config.toml
d_mlp = 768
vocab_size = 2048
norm = "layernorm"
qk_norm = false
init = "normal"
lr = 0.00192
lr_mult_down = 3.0
grad_clip = 0.5
seq_len = 256
train_tokens = 126500000
Each number is 200 + 20 x the weight over its row's rms, rounded and kept within 0 to 999. Layers, rows and columns count from 0. The size before them is the row's rms in percent of the matrix's.

# layer 4 attention key, 32x192, rms 0.0621, rows 0-31, columns 144-191
097,170,221,197,206,160,171,192,217,184,178,171,225,194,194,203,201,173,211,232,178,192,203,222,216,204,182,170,226,211,162,216,252,224,213,171,206,214,207,190,181,196,222,222,209,197,195,187,220
095,196,176,225,223,179,203,178,220,169,190,215,189,205,169,167,202,205,192,192,169,196,155,216,214,233,201,214,198,221,216,191,211,219,211,217,198,192,184,207,193,247,198,190,167,190,184,217,196
097,202,207,172,200,202,176,177,212,186,168,190,246,205,211,224,209,186,202,229,235,231,202,197,201,196,165,210,201,218,219,186,181,192,166,182,187,180,185,215,187,201,206,201,200,197,179,177,188
100,197,218,201,234,220,193,225,204,185,198,211,159,193,226,189,183,208,172,168,186,197,169,214,236,197,185,213,202,173,184,168,194,223,189,204,199,201,205,180,167,199,205,226,182,238,200,234,208
099,196,160,210,190,209,194,182,183,208,228,208,174,189,155,200,221,208,228,195,150,254,191,203,190,189,188,184,191,218,185,214,185,185,178,227,232,201,191,220,175,198,216,203,181,191,204,206,201
101,191,208,211,179,212,211,202,192,190,225,187,178,220,227,212,188,223,236,210,209,205,178,187,220,197,200,236,191,211,178,164,193,206,193,211,226,204,165,186,187,178,229,208,239,176,212,185,212
103,178,224,198,238,220,255,252,194,207,210,187,191,179,178,200,184,195,179,216,173,230,196,197,179,226,170,171,187,211,167,197,229,199,229,186,207,228,216,188,196,173,186,167,187,175,200,160,197
102,202,186,199,182,205,218,122,187,161,219,210,194,245,158,179,153,195,208,205,184,222,192,209,194,211,188,221,232,164,201,193,212,238,210,222,240,201,216,229,212,143,198,178,219,194,216,220,204
095,211,202,185,165,188,180,215,205,209,215,200,180,198,164,233,212,177,241,194,186,184,189,199,248,176,181,197,192,219,219,221,206,213,202,204,212,187,195,180,212,188,172,207,141,186,201,203,179
103,220,207,178,215,164,216,182,208,190,183,174,187,197,217,215,215,159,174,208,199,204,191,205,200,168,182,229,196,159,182,190,260,207,184,208,195,216,184,188,188,220,226,180,199,217,196,158,229
102,183,177,234,187,254,230,188,192,193,164,213,185,189,188,182,181,181,214,217,209,208,213,206,196,216,202,209,211,184,184,192,211,220,217,208,187,207,210,166,231,237,164,181,225,206,211,214,202
115,188,200,216,206,195,208,245,220,219,228,188,228,211,207,205,157,195,205,188,170,177,213,209,163,205,208,190,195,203,209,219,189,216,207,221,210,223,182,183,220,200,199,145,223,174,172,168,232
107,226,196,207,222,188,207,187,198,204,190,174,180,196,206,208,216,201,221,189,210,181,161,178,224,221,181,200,184,181,182,164,203,214,227,244,222,211,190,183,198,204,186,207,186,199,197,201,184
103,179,191,209,200,192,186,216,207,212,204,195,179,213,250,176,194,198,198,203,184,209,175,193,181,172,197,193,205,222,210,182,198,201,214,215,207,215,204,207,195,192,192,186,203,237,171,169,178
091,197,222,188,233,221,197,212,208,209,198,234,176,176,232,211,202,199,205,216,185,199,222,201,201,177,199,190,178,227,181,191,182,190,230,190,193,182,191,234,203,210,191,208,194,163,195,176,204
103,202,249,187,212,221,202,178,220,207,186,233,205,181,207,188,213,195,180,216,201,215,226,227,205,187,213,182,222,207,209,205,201,203,226,207,198,196,217,185,230,228,252,196,203,199,200,192,157
097,207,190,192,200,162,217,194,182,196,220,235,218,213,212,202,175,207,200,196,215,220,190,182,154,182,211,221,270,173,192,217,176,201,196,204,196,168,203,224,224,224,194,192,180,173,225,195,220
099,180,170,164,190,186,169,213,218,201,184,214,171,190,174,179,166,195,209,213,226,226,174,183,198,210,221,156,239,191,196,198,194,214,216,202,176,186,231,185,208,199,208,233,195,211,200,192,211
100,244,185,190,204,209,166,239,173,222,177,214,175,196,196,200,178,237,184,187,203,201,188,165,199,199,189,221,219,184,221,204,215,207,216,193,172,205,205,170,203,188,199,189,216,186,227,224,193
099,199,209,173,223,190,208,228,203,196,206,232,195,207,184,198,191,200,168,210,192,211,202,211,198,209,239,175,178,206,203,205,196,219,182,176,221,209,212,162,171,178,220,182,179,178,212,170,235
095,173,157,195,205,216,206,235,194,202,196,200,212,197,168,196,209,183,187,208,208,238,181,247,192,229,179,165,162,194,182,178,162,214,187,227,212,227,193,197,216,188,195,201,223,222,140,177,201
095,200,181,175,180,224,195,182,204,195,184,236,208,215,223,193,223,189,225,195,204,224,191,189,207,199,217,204,170,220,200,203,188,162,176,217,174,193,187,181,163,183,222,231,207,200,210,189,181
104,223,193,182,198,190,215,141,190,188,231,192,172,196,192,192,188,220,223,197,210,165,226,205,188,182,185,197,196,203,236,205,204,214,184,201,226,205,217,191,139,236,189,163,191,186,227,221,196
100,198,221,180,195,193,198,201,214,188,194,195,201,185,204,183,191,211,178,180,195,209,168,235,185,166,210,207,211,213,189,185,212,225,187,181,190,205,210,227,232,196,204,199,174,221,211,175,208
099,224,247,235,178,208,176,217,194,194,168,224,146,196,208,217,227,196,202,223,211,217,203,203,220,232,189,216,197,223,195,214,154,230,207,191,191,226,194,164,215,209,223,218,231,203,177,184,207
095,184,203,207,261,185,192,190,242,202,180,211,176,180,165,222,220,213,196,180,176,187,227,211,212,220,231,198,201,212,177,198,223,224,224,205,181,218,212,178,166,182,216,234,210,200,190,172,228
108,210,224,187,200,192,191,231,189,201,208,188,208,234,201,202,239,184,210,198,232,234,201,252,216,195,172,164,205,198,228,180,202,176,208,188,170,184,237,195,212,152,183,184,188,182,165,185,233
104,183,181,221,231,183,177,247,180,189,177,176,182,191,211,205,172,194,187,185,237,213,209,172,170,212,177,195,209,200,202,205,181,174,194,232,221,217,190,199,211,197,191,201,204,203,228,202,199
099,209,206,196,209,184,193,197,177,159,202,248,205,182,197,237,224,200,222,204,205,216,199,222,182,224,204,235,211,195,222,216,221,178,184,185,196,213,193,215,168,190,201,199,211,173,179,173,216
094,198,197,173,184,183,222,182,206,196,202,190,223,227,208,232,207,201,207,203,188,223,178,240,189,205,199,195,180,148,188,224,207,222,228,190,164,219,202,217,195,170,219,174,210,182,220,196,186
105,219,201,178,223,217,198,211,194,223,183,171,209,220,180,219,175,198,202,177,209,233,177,204,214,194,222,218,213,164,199,184,200,207,197,238,212,191,262,153,230,192,192,199,229,169,198,211,174
092,220,168,224,189,181,193,199,231,193,187,186,236,218,215,218,201,225,166,182,205,203,211,211,199,169,224,200,237,218,217,203,190,175,215,220,187,184,227,211,191,176,201,177,214,188,212,201,201